From a checkpoint of a small transformer trained on Wikipedia.
Training: a variant of SOAP for these matrices, 3180 steps.
Each number is 128 + 32 x the weight over its row's rms, rounded and kept within 0 to 255. Layers, rows and columns count from 0. The size above them is the row's rms in percent of the matrix's.

# layer 7 MLP down (transposed), 576x192, rms 0.126, rows 328-380, columns 64-127
size [103 103  84  83 119 106  80  88  93  93 106 108  97 103 102  92 112 107  98  85 106  96  93  87 112 102  95 103  98 109  99 102  89  91 102  92 103 101  93 100 102  80 113 108 108 102  92 101 106 109  94 105  89]
[[116 130 109 103 133 126 154 153  77 112 106 126 157 171 126 120 132 154 151 155 184 165  92  65  67 164 150 124 150 111 173 187 165 122 139 101 175 154 154 158 125 136  54 136  83 175 184 129 133 119 141 117 127 165  91 166 117  76 148  84  89 152 170  99]
 [ 82 111 139  85 104 117 129 121 134 122 137 106 106 140  74 136 102 114 149 142 122 142 134 115 125 134 179 114  99 101 134 123 111 175  93 175 137 109 136 134 182 123  63 111 139  87 131 132 159 117 148 158 155 136 105 201  96 168 130 104 130 104 127 146]
 [127 146 131  57  86 112  84  83 101 198 122 100 138 134 105 139 115 133 171 154 160 111 150 147  92 170  84 123 194 205 124 124 158  98 209  96 128  89 159  84 129 132 123 114 108 132  65 127 181 163 112 154 113  91 129 189 159 119 155 129 146 119 169 144]
 [161 154  86  92 112 126 112 143 104 166 166 134 174 153 162 148  84 166 116 175 193 129 142 143 182  79 117 118 124 112 122 106 126 110 155 125 124  93 199 172 146 124 113  66  92 146  66  95 112 181 141  91 177 162 109 128 144 135 116 115 135 135 140 144]
 [122 132 183 154 116 110 183 136 197 107  71 139 109 168 177 154 106  97 107 169 124 123 115 122 122 169  84  70 123 139 193 115  95  96 174 108 135 113 151 151 146 110 140 111  79 133 131 139 126  76 143 107 181  75 137 122 129 160 130 121  77 101 126 153]
 [101 156 142 126 120 136 123 155  99 110  93 144  91 130 137 137 167 132 127  92 172 105 177 102 138 109 114  67 149 105 161 140  83 105 121 111 120 142 138 126 106 129 156 140  91 107 138  94 115 109 180 170 117 106  90 178 116 131 123 118 124 120 168 129]
 [185 130 141  49  76  91  85 125 154 132 109  95  90 136 146  86 140 178 128 112 130 181 165 141 190 168  86 124  93 156 139 140  84 150 124 180  80 126 111 168 156 110 107  72 154 120 133 144 159 106 104  93 153 122 144 137 112 175  90 125 110  61 131 132]
 [159 127  72 100  94 157 142 122 143  96 149 187 218 110  97 113 113 160 168 159  60 160 149  69 114 125 105 137 139 117 100 125 119 121 156 194 103 154 100 124 104 149 184 119  78 128 136 118 101  99 191 166 152 160 132 166 122 188 154 184 170 198 158  94]
 [154 129 167 100  90 185  65 126  98 116 172 155 136  73 147 160 114 173 139 117 130 153  92  91 152 151  77 139 176 145 164 149 112 132 155  59 115 107 167 115 131 178 183 157 141 158 137 139 133 123 188 134 110  99 104 107 105 138 108 165 147 129  94  70]
 [117 129  60 178 128  82 106 135 138  84 130 119 118 154  77 128 105 170 113 131  87 106 128 128 125 111  86 192 178  87 123 125 125 107  92  98 130 137 148 118 125 126  66 107 138 191 103 100 110 148 147  81 121 123 136 160 101  91  79 139  94 124 121 157]
 [127 159 162 146 112 123 115 133 124  68 115 153 145  91 100 117 142 126 139 164 141 146 141  82 140 109 163 161 123 158 167 173 122 140  92 115 137 103 121  90 118 120 161 150 123  83  74 103 135 134 130 111 151 176 131 198 124 152 139  94  82 180  62 112]
 [132  79 129 203  93 183  95 119 133 151 164  77 179 134 182  89 189  96 122 158 101  65 148 106 117 103 108 125 137  65 148 130 140 115  52 153 134 120 144 137  98 128 140 159 143 135  90 106 126 129 143 121 165 113 151  42 106  94 132  74 125  78 153  88]
 [103 104 169 157 138 206  98 103 164  98 107 152  94 136 155 175 187 162 139  94  76 138  86  81  97 130 105 111  73 184 158 136 179 133 121 162 134 117 114 148 138 115 104 101 127 142 137 147 154 159 117  66 136 116 208 165 140 140 110 140  89  99 112  84]
 [ 85 167 122 187 143 131 129 133 129 136 145 162 172 112 141  89  95  84 122 138 132  93 113 104 147 153 181  74 183 147 130  91  51 127 111 100 120  63 131 120 152  90 124 156  87  78 110 125 141 109 182 117 125  93 153  98 140 165 122 165  43 136 110 154]
 [149 177 134 165 155 101 161 121 185 119 133 125  92 198 128  65 151 101 148 118 177 134  75  64 139  82 130 142 119 152 112 159 132 135 149  42 138 109  93 154 167 143 149 117 124 190  54 123 105 122 132  72 142  97 173 153 124  69 108 129  72 118 138 133]
 [133 139 164 101 143 131  96 108 120 170 141 181 133 129  87 186 170 101 140 121 138  79 189 167 114 100 120 108 121 121 169  45 112 114 191 162 112 101 119 112 167 112 163 134 114 169  75  75  68 130 122 132 104 163 134 128 105 141  61 158 100 163  73 139]
 [112 128 105  95  90 147 166 152 106 129  23 122 144 134 145 113 130 118 182 144 138 128  71 174 189  96 165 140  86 156 105  79 119 141 122 143 119 163 136 103 127  90 110 125  75 166 104 135 131 112 106 120 124 119 133 128 136 152 127 150 135 190  99 205]
 [114 139 147 111 105 112 131 100  93 157 139 172 127  88 159 179  98 107 136 122 108  96 134 146 134 127 102 148 143  89 114  41 152 130 186 151 130  64 109 100 105 105 152 147 121 142 129 162 112 121  90 146 160 170 144  98  67 162 105 138 150 127 143 156]
 [153 150 109  76 127  99 135 121 132  85 135 177 131  97  83 152 147 129 169  84 107 157 151  78 142 141  94  77  95 152  79 101  87 153 117 140 130 160 116 113 106 180 184 136 177 135 153 144  77 118 127 128 108  96  75 129 103  93 116 110 154 202  76 147]
 [ 67 214  88 142 144 112 116 126 137 193 138 149 120 110 102 199 118 198 197 167 142 179 124 146 117  89 111 151 153 153 145 131 149 137 165 173 106 121 106 130 154 139 118 120 102 158 125 124 136 136 105 113 181  72 194 170 126  89 167 101  85  40 107 174]
 [ 85 102  81 104 152 124 122  95 159 146 178 110  99 126 106  93 148 115 187 126 105 157 165  93 152 118 140  96 119 126 123 157 133  94 185 118 118 141  84 126 150 178 158 152 149 107 116  62 128 104 186  64 105 168 139 141 157  91 160 125 125 129 179  53]
 [162 167 131 148 134 113 176 200 131  38  89  51 102 154 131  99 180 134 115 146 105  77 115  77 140 162 180 148 116 115 152 101 155 107 155  86 100 108 130 120 124 153 163 119  63 132 147 139 151 154 134 133 148 157 169  91 121  87 108  50  90  80  86 177]
 [106 125 112  77 131  64 145 143 117 131 187 159  90 138 181 142  86 121 118 133 119 139 122 154  60 172 155 123 115 149 164 146  98 154 211 138  68 169  96 206 169  61 139 119  82 117 105 129 112 115 117  58  74 115 128 121 144 111 103 147 170  50 140 158]
 [ 93  79  93 145 115 121 106 167 114 156 172 131 173 113 176 141  99 165 147 146 120 110 125 142 159  76 140 162 135  98 155  33 117 160 170 161 183 107 141 114 151 141  90 101 112 152 141  94 159 158 135 139 121 147 145 184 102  91 184 161 128 118 145  89]
 [ 91 100 164 164 151 129 116 103 128  29 104 115 122 128 139 127 113 110 117 162 120 176 109 131  85 136 157 112 119  97 104 101 158 133 113 126 192 121 202 153 120  95 121 196 105 126 138 113 154 115 101  73 128 162 125 179 140 101  83 104  85 129  64  78]
 [ 77  78 159 143 149 146 179 116  24 155 173 107 138 149 142 156  88 140 127 158 131 128 119 142  90 104  90  95 173 140 118 122 140 171 141 130 150 129 135 151 172 131 126 188 101 109  76 124 134 130 121  90 157 177 159  94 120 188  92 130 117  95 165 146]
 [165  91 129 110  90 118 131 161  82 129 118 110 166 167 135 114 151 102 137 132 160 133 143  90  89 151 103 119 170 121 152  97  43 147 198 128  87  77 114  94 161 112 141 140 142 100 150 101 133  89 166 140 138 127 147 101 104  92 134  78 120 163  65  95]
 [159 107 154 148 134 217 186 115 106 148  40 121  95 104  70 108  68 155 174 184 146 124 110 128  84 129 135 185 138 110 106  80 148 176 116 173 121  60 205 129 195 117  87 205 133  72 138 106 109 122 157 129  98 107 131 169 160 100 100 104 159 157  73  94]
 [170 117 139 120 143 135 133  91 116 134 112  94 143 166 161 114 181  79 116 118 100  91 152  83 127 118 128 104 119 180  86  99 112 146  85 110  78  88 166 153 105 150 134 101  76 141 120 112 122 187 216 153 135 110 120 123 123 130  55 167 149 139 153  70]
 [134  54  80 107  99 130  61 103 147  64 153 140 123 164 107 113  88 129  46  80  94 176 132  86  90 148 148 129 140  74 160 135 118 208 132 102 112 114 151  86 126 154  99 150 147 147 109 163 171 178 104 118 113 131 157 180 149 147  98 177 140 131 151 121]
 [101  58 180 126  64 137 108 174 141 134 148 123 157 100 100 108 134 156 169  83 118  89 129 155 199  99 137  80 110 114 146  72 163 134  97 125  72 128 132 166 147 173 129 136 103 115 133 139  95 126 113 155 101 118  87 117 152 152 103 127 145  83 139 126]
 [122  90 160 100 123 135 104 138 161 141 134 124 161 109  71 136 121 131  93  82 119  94 101 215 171 153 128  84 150  94 112 133 101  98  95  91 138 164 182  74  88 190 124 110 109 126  87 182 111 135  96 216  82 109 179 106 137 165 108 166 114 153 168 108]
 [163 161 183 168 129 154 124 100 121 160  86  97 110 111 106 150 118 141 138 176 136  68 146 109 129 135 145 135  67 120  62 160 112 167  96 146 120 162  97 174  99 150 150 147 133 141 126 134  52 156 107  51 159 176 149  81 126 126 164 135  94 134 120 158]
 [ 81 152 106 106 135 125 122  48 124 121 154  73 118  88  81 128 118 107 181 123 141 167  90 182 100 118  93 152 111  88 136 135 113 143  55 148  86 135 157 167 110 114 181  81  88 137 139 164 168 101 172  99 157 109 183 108 137  98 167 111 134  99  93 115]
 [159 108  97 163  74 122  87 125  54 141 131 189 142 118 143 114 141 157 123 168 158 113 209 104 145 154  91 102 121 104 146 142 135 149 127 137  89 133  98  95  82 148 139 138 126 186  93 147 163 128 111  64 107 149 168 157  85 109 130 147 106 164 121  88]
 [117 115 150  87 133 127 118 135 115 159  87  72 150 125 176 124 158 131 158 140 186 111 164 133 136 152  97 130 144 162 192 134 140 140  48 176  97 110 126 109 119 109 167 200 201 157  89 102 143 105 170 175 120 143 131 145 125  97 150 125 127 102  53  60]
 [ 75 114 131 105 170 114 125 120 175 138 110 150 158 140 132 153 137 103  96 115  97 146 167 120  63 137 158 141 116 102 118  79  80 174 121 112 149 145 198 122 122 172  99 128 192 136  86  99 120  95 133 195 149 121 131 147 159  85 178 134 138  84 122  82]
 [155 114 121 154 126 108 118 171 131 121 109  75 120 108 142 105 107 154 153 108 144 121 104 113 138 187 159 109 168  88 143  77 110 169 101 124 173 137 167  82 154 142 112 150 161 157  96 121 119 126  61 138 138 149 117 190  78  72  40 112 135 143 115 162]
 [101 163 121  89 123 187 125 160 148 139 104  81 120 132 182 122 129 149 145  97  36  97 125 129 149 113 106  82 129 141 172 144 134  93 234 160 155 116 107 139 126 124 112 109 129 202 129 126 133 144 143 163 139 103 125 188 167 234 100 136  87 129 101  96]
 [150 136 121 109  73 135  87 136 166 181 146  69 174 100 146 161  85 162 106 142 104 128 177 140 131 127 157 153 126 111 125  85 130 220 114 113 165 158 190  91 100 110 143 181 138 158 120 109 126 119 155 133 113 102 109 127 105 137 121 129 124 110 146 157]
 [113 149 164  68 160 136 102 130 123 153 137 118 184 170 159 151  93 149  99  97 157 124 106 207 202 164  57 136  85 156 120 148 121  83 151 119 100 172 139 105 164 152  94 114  83 174 181 171 103 118 137 143 119 128 134 172 143 123 134 124 143  87 112 140]
 [105 150 147 110 137 140 148  96 129 147 137 105  70 148 176 102 131 158 140 154 135 112 166 131 153 150 102 138 132 180  94 133 136 112 133 181 155 125 119 143 128  96  79 100 129 100  99 107  88 185 109 105 122  96 102 141 115  88 187 157 154  47 132 144]
 [119 107  79  95  42  94 137 104 147 153  53 129 129 122 126  93 137 133 136 106 121 103 158 180 122 113 152 120  47 119 175 167 159 132 123 117 155 153 162 167 144  90 138 155 125 151  70 155 177  85 118 165  80 146 188 213  76  98 139  96 147 179 115 104]
 [105 155 145 120 174  65 147 146 104  94 120 123  62 162 112 162  99 131 182 156 160 163 167 115 166 155 189 117 209 150 116 133 128 130 120  97 160  91 176 203 124 138  99 129 151  69 102  73 112 102 163 140  79 110 134 174 145 169 130 153 218 139 127 170]
 [141 152 153 112 150 164 127 156 147 139 152 138 170 151 122 139 159 146 118 152  87  94  89 138 119 170 133 104 164 120 130 167 116 138 123  66 153  85 182 135 156 174 132 121 126 113 118 136 138 110 160 146 142  52  53 166 190 156  99 133 146 121  91  82]
 [116 104  97 101  99 132 114 172 164 186 123 108 102 155 104  28 106  72 115 113 205  87 127 138 141  88 125 171 108 118 143 113 124 166  66  53 121 109  96 144 127 142 180 105 145  98 163 121  92 115 111 120 128  92 143 165 147 129 177 105  50 135 119  99]
 [ 86 190  85 170 125 163 121 115 114 147  90 145 121 129 102 135 134 131 168 158 112  98 116 204  60 151 105 163 116 116 161 156 175 140  48  76 103 115  86  93  97 137 157 146  90  81 105 119 107 157 146 167 154 185  97 194 112  45 110 129 121 155 103 141]
 [154 128 117 188  65 108 176  73 164 128  89 106  81 162 102 143  98  72 104 134 113 115 123 188 187  82 147 143  98  88 136  94 105  79 122 114 117 115 121 130  98 174 150 123 125 153  93 179 116 147  97  98 161 147 143 177 159 143 124  93 151  78 128 148]
 [145  71 181 171 133  94 172  91 119 147 108 117 187  87 155 111 120 141 130  94 120 106 116 162 137 105 175 127 159 126 124  49 137 100 123 193 143 128 131  90  59 161 145 111 129 138 162 144 110 202 135 156  48 105 155 166 190 165  74 176 109 141 100 146]
 [122 145 137 125 110 135 104 134 151  94 130 145  93 102 142 179 190 152 127 109 109 113 121 127 103 125 126 114  97 112 122 139  67  70 151  66 148 135 140 137  89 217  85  90 145  94 155  94 124 167 111  86  88  90 126 163 161 170  93 155  53 146 175 140]
 [175 110 156 131 104 115 180 105 171 181 133  89 153 128 106 128  47 122 116 197 121 113 144 138 122 153  60 123 154 149  77 151  95  96 110 130 120 112 144 137 118 104  74 202  60 160 123 197 101 145 113 158 109 139 158 186 148  56 111 149  96 121 176 125]
 [137 158 112 111  77 114  87 120 108 159 171 137  45 161 125 139  85 203 136 100 133  79 110 179  78 137 124  77 153 144 126  93  91 166 149 104 164  94 139 161 144 170 145 116 149 131 128 115 114  87 117 163  78 135 136 185 132 136 186 103 131 161 124  86]
 [138 144 136 141 174  87 159 106 136 143 108 158 145 141 109 127 197 151 167 169 203  86 143 162 147 149  51 117 150 128 180 135 175  75 137 141 136  94 133 103  94 172 105 159 101 123 116 119 123 121  66  74 130 168 145 127  87 161 136 105 123 124 111 138]]
# layer 7 MLP up, 576x192, rms 0.135, rows 329-380, columns 64-127
size [103  81  96 113 108  84  94  94  88 106 117  93 101 100  92 101  99 104  87 107 100  97  94 105 103  94  96  95 105 101  99  97  88 106  87 102 104  87 103 100  79 109 104 104 101  92 102  99 103  90 101  87]
[[164 143  63  85  89 136 128 164 111 114 126 127 125 150  76 157 147 151 128  78 199  55 142 190 138 101 145 163  88 149 151 157  90 105 141 154 127 153 131  66 114 166 174 172  75 108  66  92 199 149 123 157 180 126  72 119 139 146 110 128 140 135 146 126]
 [131 133 184 119 150 125 174 158 145  98  89 140 147 120 182 128 164  35 116 168  90 157  58  82 128  87 172  94 113 116 135 164 112 168  67 134 142 151 111 165 154 192 115 135 158 144 162  89 137 127  83 116 129 140 155 119  95 152  63 119 188 120 116 156]
 [115 130 154 166  82  72 155 110 186 143 113 131 125 165 120 102  69 122 114  95 137 145 168 102  75 128  90 101 154 176 152 191 154 124  61 110  71 137  73 119 120 211 145 132 170 119 121 118  93 108 137 135  98 149 100 107  97 201  84 139 145 143 120 143]
 [115 181 181 109 168 176 153 139 161 174 108 176 109 100 123 154 104  52 135 136 157 113 157 158  78 178  92  65 118  91 140 130 160 120 152 103 125 138 130 107 150 149 138 148  58 124 172 117 100  84 126 107 149  84 161 104 143 152 115 182  90 104 151 124]
 [ 54 127 127 150 133 146  64 118 111 120 125  54 187 138 137 173 163 107 136 143 138 163 104 136 136 111  73  97 147 109 205 109 100 137 154 106 116 129 127 102 116 128 130 127 126 173 156 126 135 129 125 160 145 113 111 146 149 143 109 115 102  88 161 188]
 [ 99  92  94 157 117 177 133 184 125 149 111 133 140 138 165  91 142  45 155 101 125 100 123 119 109 103 131 132 140 156 155 136 142 142  80 142 131 128  97 124 110 164  97 141 110 162 103 154 108 119 180 151 157 161  75  96  87 114 214 140 150 141 135 131]
 [163 176 133 151 143 130 147 161 114 109  94 122  95 143 146 141  91  96 159 153  90 177  91 130 171 192 129 108  96 124 115  71 130 104  82 125 141  84 180 114  81 134 127 113 176 162 101 156 157 160  89  92 108 145 135 142 176 114 150 188 117 174  58 172]
 [117 152  58 129 114 137  33 117 117 138 132 116 103 148 136 101 141 126 103 117 101 147 169  88 170 196 126 167 108 123 148 142 128  59 151 160 148 141 124 160 117 152 139 134 111 139 167 132  99 128 122 117 137 119 131 105  73 114 150 142 111  84 127  31]
 [135  93 144 139  76 168 151 163 123 122  98  96  79 135  83 150 155 112 146 117 186 126 105 141 174 139  68 137  78 110 132 107  59 169  91 165  43 126 110 119 143 150 135 108 181 144 108 120  76 137 117 141 170 126 112 107 202 193 140 121  77 133 107 126]
 [128 104 125 140 130 154  99 169 127 115 116 148 119  63 158 133 127 160  64 141 104 118 126 111 146 166  98 126 120 165 115 164 155 119 132 151 154  91 126 211 140 110 176  68 113 158  99 115 106 118 127 140  99 104  99 116 123 127 157 109 149 170 164 108]
 [102 124 130 141 153 160  79 105 110 118 166 156 111 132 180 115 176 111 166 185  76 116 121 123 146  98 120 154 107  90 168 146 125 115 110 110 132 153 101 119 153 127 131 123 144 181 100 144 137 152 157 116 117 134 135  77  87 118  81 196 115 149 114  85]
 [137 165 110 124 116  93 147 174  81 139 128 123 135 136  30  72  93 100  90 176 146 147 117 103  59 132 155 177  85 139 151 159  88 112 173 102 124 130 134 110  87 188 117 116  78 143 113 120  75 105 122 111 112 154  74 194  95 127 130 145 177 159 128 121]
 [144 170 161 127 124 118 136  93 123 173 102  99 104 117 109 112 124 169 122 146 114 127 202 165 109 152 124 143  96 130 146  45 138 121 126 106 195  66  90 136  63 109 142 133 163 116 138 129 144 166  64 132  84 100 125 140 106 152 155 115 171 154 135  88]
 [164 124 138 160 118 150 120 113 117 146 119 136 134 137 143 151 170 140 175 123 136 113 104 174 119 110 146 120  81 225 162 175 150 123 135 156 177 142 177  78 123  89 106  97 161 119 133 111 161 101 137 107 112 128 116 113  91 119 125 157 137  78 156 140]
 [139 130 145 135 164 111 128 124 161 113 147 108 176 143  92  71 155 149 142 150  76 157 168 149  78 129 119 163 132 210  83 158 242 168 146 138 120 125 142 192 112 106 117  88 153 138 154 128  75 100 147 111 130 106 115 143  62 156 152  62  72  63 135 142]
 [150  55 140 117 129 130 192 163 155 126 124 125 124 151 140 102 150 127 115  99 125  95  96 160 133 108 110 166  90 136  63 172 188  51 143 106 148 100 117 127 120  68  55 140 102 189 134  37 199 143 130 122 124 108 125 132 119 180 176 113  86 159 120 139]
 [176  71 132  93 107 168 103 153 158 100 182 147 157 193 136 113 103  90 116 161  81 103 103 143 178  93 114 147 148 121 135  95 157 143 119 101 153 115 118  69  71 158 105 127 168 112 130 127 164 102  99 184 180 164 187  80 153 170 126 126 133  99 139 129]
 [143 153 111  99  83 174 183 104 137 123 121 140 124 149 126 118 147 178 157 158 131 152 108 139  59 152 149 153 136 109 199 113 150 130 150 164 157  96 104 157 130  88 159 124 126 113 117 106 138 141 145 123 150 131 101 178 123 145 144 113 125 109  80 177]
 [103 104 172 152 135 203 154 142  85 146 125  94 119 150 158  87 128 111 183 130 144 110  63  84 151  99 138 147  92 165 128 152 113 124 121 158 137 113  70 103 115 174  95  41 181 143 126 170 180 146 131 147  78 167 123 110 135 163 158 161 129  94 177 140]
 [ 96 167 130 102 219 130 146 126 152 129 133 167 119  96 102  68 130  55 135 112 138 121 151 152 124 137 174 121 126 142  87 200 158 109 119 116 136 146 138 106 135 131 121 119 133  74 157  42 140 153 156 181 171 139 164  59 125  95 127 154  65 141  83 141]
 [120 110 123 177 158 139 109 101  89  48 160 205 141  91 124  99 119 121 135  83 138 104 109 151  80 179 173 126 152 191  87 132 158  40 109  66  96 154 117 176 155 178 149 115 187 103 138 103  63 142 134  86 103 135  95 128 148 126 121 159 143 125 103 116]
 [125  95 160 147  70 110 133 115  96 119 114 120 148 114 140 113 137  72 165 119 142 148 205 170  85 129 196  99  98 121 145 102 161 192 128 119 125 101 144  51  88 103 137 132 107 153 109 112 167  62  98 157 159 128 119 132 116  66 162 161 168  91 101 180]
 [132 145 116 167 119 135 175 138 146 115 124 141 153 131 122 155  96 175 117 171 185 156 169 122 129 153 143 104 188 119 145  96 132 129 172 143 182 157 130  30  93 101 130 121 141  95 179 174 110 138 146 173 133 156 137  46 154 172 187 107 128 181 116  92]
 [128 156  64 160 126 151  93  92 109 110 116 149 113 159 195 105 127 128 113 166 142  89 101 172 149  88 122 180 124 127 134  94 123 147 119 110 112 141 158  79 125  99 137  84 101 152 173 156 159 159 141 189 152 116 141 110 152 144 124  89 141  85 100 111]
 [130 101 131 126 151 107 135 123 130 132  87 134  83 117 151  87 161  90 136 153 122 123  88 144 143 120 125 123 174 117 135 140 131 145 135 142 102 101 198 105 113 109 162  65 164 129 187 108 107 143 191 122  47  66 128  97 137 196 126 156 143 136 117 156]
 [155 121 133 111 136 108 192 198 172 168 146 167 141 159 119 114  65 102 154 139 172 149 149 116 104 102  98 164 120 166 118 119 129 109 115 133 153 101  99 124 150 134 176 125 151 109 107 194 187  78 129 117 131  54 115 142 137 163 135 123 165 178 186 110]
 [178 113 163 139 104 179 105  92 102  98 148 131  79 115 140 104 101 108 149 134 142 104 115  84 124 177 150 121 116 129 140 121  79 131 190 138  92  87 204 149  85 159 160 147 103 114 129 144  96 152 124 101 202 177  86  97 144 176 131 120  99 128  96 158]
 [151 133  97 118  72 167 138 128 112 116 134 130 123 132  74 170 155 193 170 113 107  87 138 116 115 174 105 144 121 156  91 114 126 121  98 101 122 148 130 150 207 166 135 165 150 109 141 134 140 104  79 117 150 123 156 147 119 122 138 109 189 125 105 133]
 [169  61 143 137 122 104 140 145  86  91 203 133  89 162  97  91 156 115 111 123  65 117 120 125 104 119 140  95 181 167 158 147  82 100 131 137  94 156 109 111  78  97 142  98 152 149  93  97 110 128  93 142 145 149 126  91 113  96  90 164 116 131 112 146]
 [166 118 100 103 177 122  90 134  93 139 162 151 113 125 106 128  65 138 110  84  95 132 133 110  76 129 170  92 172 117 146 200 134  30 129 175 108 132 154 107 199 117 177 101 146 117 182 161 184 120  96  70 245 142 131 106 106 178  94 139 105 138 139  90]
 [152 126 135 178  92  90 100 125 192 113 141 115 131 106 171 174 129 157 120 127 146 130 174 134 126 110  89  70 147 127 119 102  93 103 130 112 138 137 208  95 106 103 143 134 134 130 184 100 144 147  76 130 171 125  82 117 121 149 158 131 187 137 152 127]
 [141 128 154  83 167 107 111 159 164  78 175 130  78 133 126 118  90 114 124  69 123  76  70 131 155 137 106 121 220 161 144 124 159  75 123 154 165 117 151  81 115 136 106 139  93  86 151 165 174 105  60 197  83 109  79  81 158 157 107  66 154  99 116 117]
 [121 170 128 161  74 182 114 124 139 116 139 165 142 103 167 150 111 169 112 156 105 135  95 110 113  91 119 152 106 186 118 108 158 131 178 131 147  86 147 138 132 154 139 113 102 143 121  88 131 152 120 105 173 127 117 163 103 103 124 184 149 211 147 123]
 [144 157 161 153 103 122  96 110  94 116 166  67 113 169 121  90  86 139  93 123  70 168 134  93 138  98 124  99  99 114 142 139  93 144 161 137 118 143 170 133 102 125 101  74 131 162 111 148 125 117 111  61 172 126  57  53 120 121 112 123 103 119  75 142]
 [100 118 124 125 137 123 128 107 122  91 173 113 170 141 139  76  67 118 145 146 114  42 177 144 153 146 181 122 109 116 114 171 114 118 172  98  60 127 133  82  90 131 126 148 132 104 164 225 120  77 145 113 164  82 120  80 114 102 121 124 137 128 150 114]
 [150 102 136  97 114 127 173  93 129 121  89 151 170 113 104  83 187  88 123 125 132  98 108  98 108  98 134 118  91 116  76  94  88 103 142  97 156  71 127 169  89 171 135 128 113 148 109 107 152 131 131 140  98 130 124  66 132  95 175  95 161 131 178 120]
 [130 134  71  88  84 157 126 129 126 123 191 144  39 172 105 119 155 113 115 197 111 121 131 161  80 104  71 103 134 128 124 169  83 138 128 113 134 132 163 150 120 171 108 111 122 172 181 114 138 132 174 113  86 137 100 106  70 121 162  97 154 116 141 111]
 [163 117 162 108  97 148  99 170 168 125 158  93 184  87 100 119 167 120 173 164 150 176 162 128 100 127 196 129 188 139 157  68 116 143 166 143 139 148 145 130  89  89 138 163 163 115 178  90 113 152 160 118 105 136 168 122 178  98 157  67 162 147 152 146]
 [162 165 111 150  99 124  98 172 122 109 128 134 121 115 176  86 104  89 111 115 138 117 114 143 162  93  59 160 152 118  76  97  91  81 109 138 135  72  61 138 155 141  73 148 145 172 109 166  97  97 121 146 165 162 140 164 192  97 130  53  85 152 150  84]
 [ 65 152 114 139 164 141 131 168 186 107 136 103 126 100 141  94 129 112 139 142 101 142 180  69 100 119 185  83 110 151 122 137 107 128 191 124 168 147 178 113  91 149 121  82 129 146 132 104 116  92  84 126 141 117 104 138 137 139 132  91  94 211 158  76]
 [165 168 142 147 107 131 133 163 108 104 119 167 191 138 132 135 139 141 138 155 142 144 168 188 151 159 114 123 108  72  94 154 106 115 164  84 154  97  82 121 168 192 108 161 133 174 111 155 147 116 147 175 149 178 167 144 152 157  96  92 110 150 106 110]
 [ 81 139 126  95 107 149 104 116 144 121 108 134 151 108 153  84 150 180 105 175 135 174 126 131 115 138 100 117 102 169 102 106 143 130 191 102 149 161 141 116 169  72  50 137  63 112 142 143  88 154  95 123  80  92 133  98 144 153 156 131  91 152 141 170]
 [153 102 204 114 103 142 105 132 189 143 127 165 114 107 113 159 141 104  71  93 180 123  98 158 221  73 154 132 117 171 121 139 178  59 157 191 166 236 103 115 144 114 137 125 149 130 159 120 134 166 100 141 158 184 109  84 147  58 131 138  95 156  97 104]
 [ 70 118 143 138 134 100 162 117 119 154 116 162 104 102 141  76 125  87 126 109 148 179 145 147  78  91  96  35 140 136 103 116  74 142 117 155 176 185 148 103 107 179 136 172 130 185 160 123 236  89 154  90  79 150 153 143 159 135 127 179 109 148 152 121]
 [123  99 135 107 179 154  90  93 153 112 155 195 159 151 115 206 139 144 136 100  99  71  98 128 102 164 155  89 157 152 121  88 138 173  88 151  89 148 148 116 107 168 155 205 128  95  86 119 175 122 178 161 108 122 164 128 164 118  73 136 147 131  89 153]
 [120 162 157 117 140  94 133  89 156 140 154 163  90 119  97 114 124 130  96  84  84 178 117 121 111 139 147 133  89 115  78  86 145 117 133  78 181 100 132  80 118 144 132 107 155 103 163 127 156 165  80  62 100 123 155 166 139 105 135 103 133 139 153  80]
 [124  90 147 182 110 111  97  99  97 131 143 116 129 143 103 110 114 194 147 176  84 118 174 136  83 125 146 151 110 168 120  98 173 141  95 187 143 112 111 116 134  72 169 117  93 144 117 155 114 111 117 174 180 121 126  75 139 151 172 143  86 149  93 174]
 [103 104 148 129 137 124  99 156 145 114 172 137 145 163  98 107 131  68  58 175 130  79 154 127 121 123 190 141  34 166  95 118 176 136 173  98  72 145 128 135  85  90 108 130 117 104 153 176 130 167 152 103  96 151 112 158 121 150 102 118 102 127 184 163]
 [172 147 178  57  87 103 133 125 115 125 188 124 117  89 122 139 115  46  95 186  98 143 111 132 103  79 157 153 137 124 131 107  99 147 122 100  93 104 160 142 113 103 159 105  83 131  70 162 144 164 182 163 146 173 130 179  95 149 148 117 157 135 163 133]
 [173 138  84 150 140 164 136 145 123 153 135 103  85  92 172 164 173 175 164 110 101 105 165 116 179  61 147 146  85 159 136 142 109 216 122 170  97 178 155 100 106 128 186  73 121 193 156 128 167  83 143 121 162  87 106 153  87  87 135 141 158  61  52 143]
 [150 150  67 130  68 150 100 176 167 114 101  91 119 104 183  71 157  86 108 112 122 103 106 123 144 117 108 136 129  84  98 128 141 196 111 147 163  80 174  81 126 139 142 168 119 152  75  49  53 178  67 163 191 130  93 126 100 136  93 117 143 144 169 102]
 [129 144 102  94  98 178 155 121 145  93 154 106 100 133 140 191 154 118 117 116 165 103 131 166 118 100 151 153  70 137 115 150  84 147 156  80  64 132 160  90 113 162 182 122 145 168  92  78 141 129 137 150 130 157 137 156 161 152 168  76 183 146  46 145]]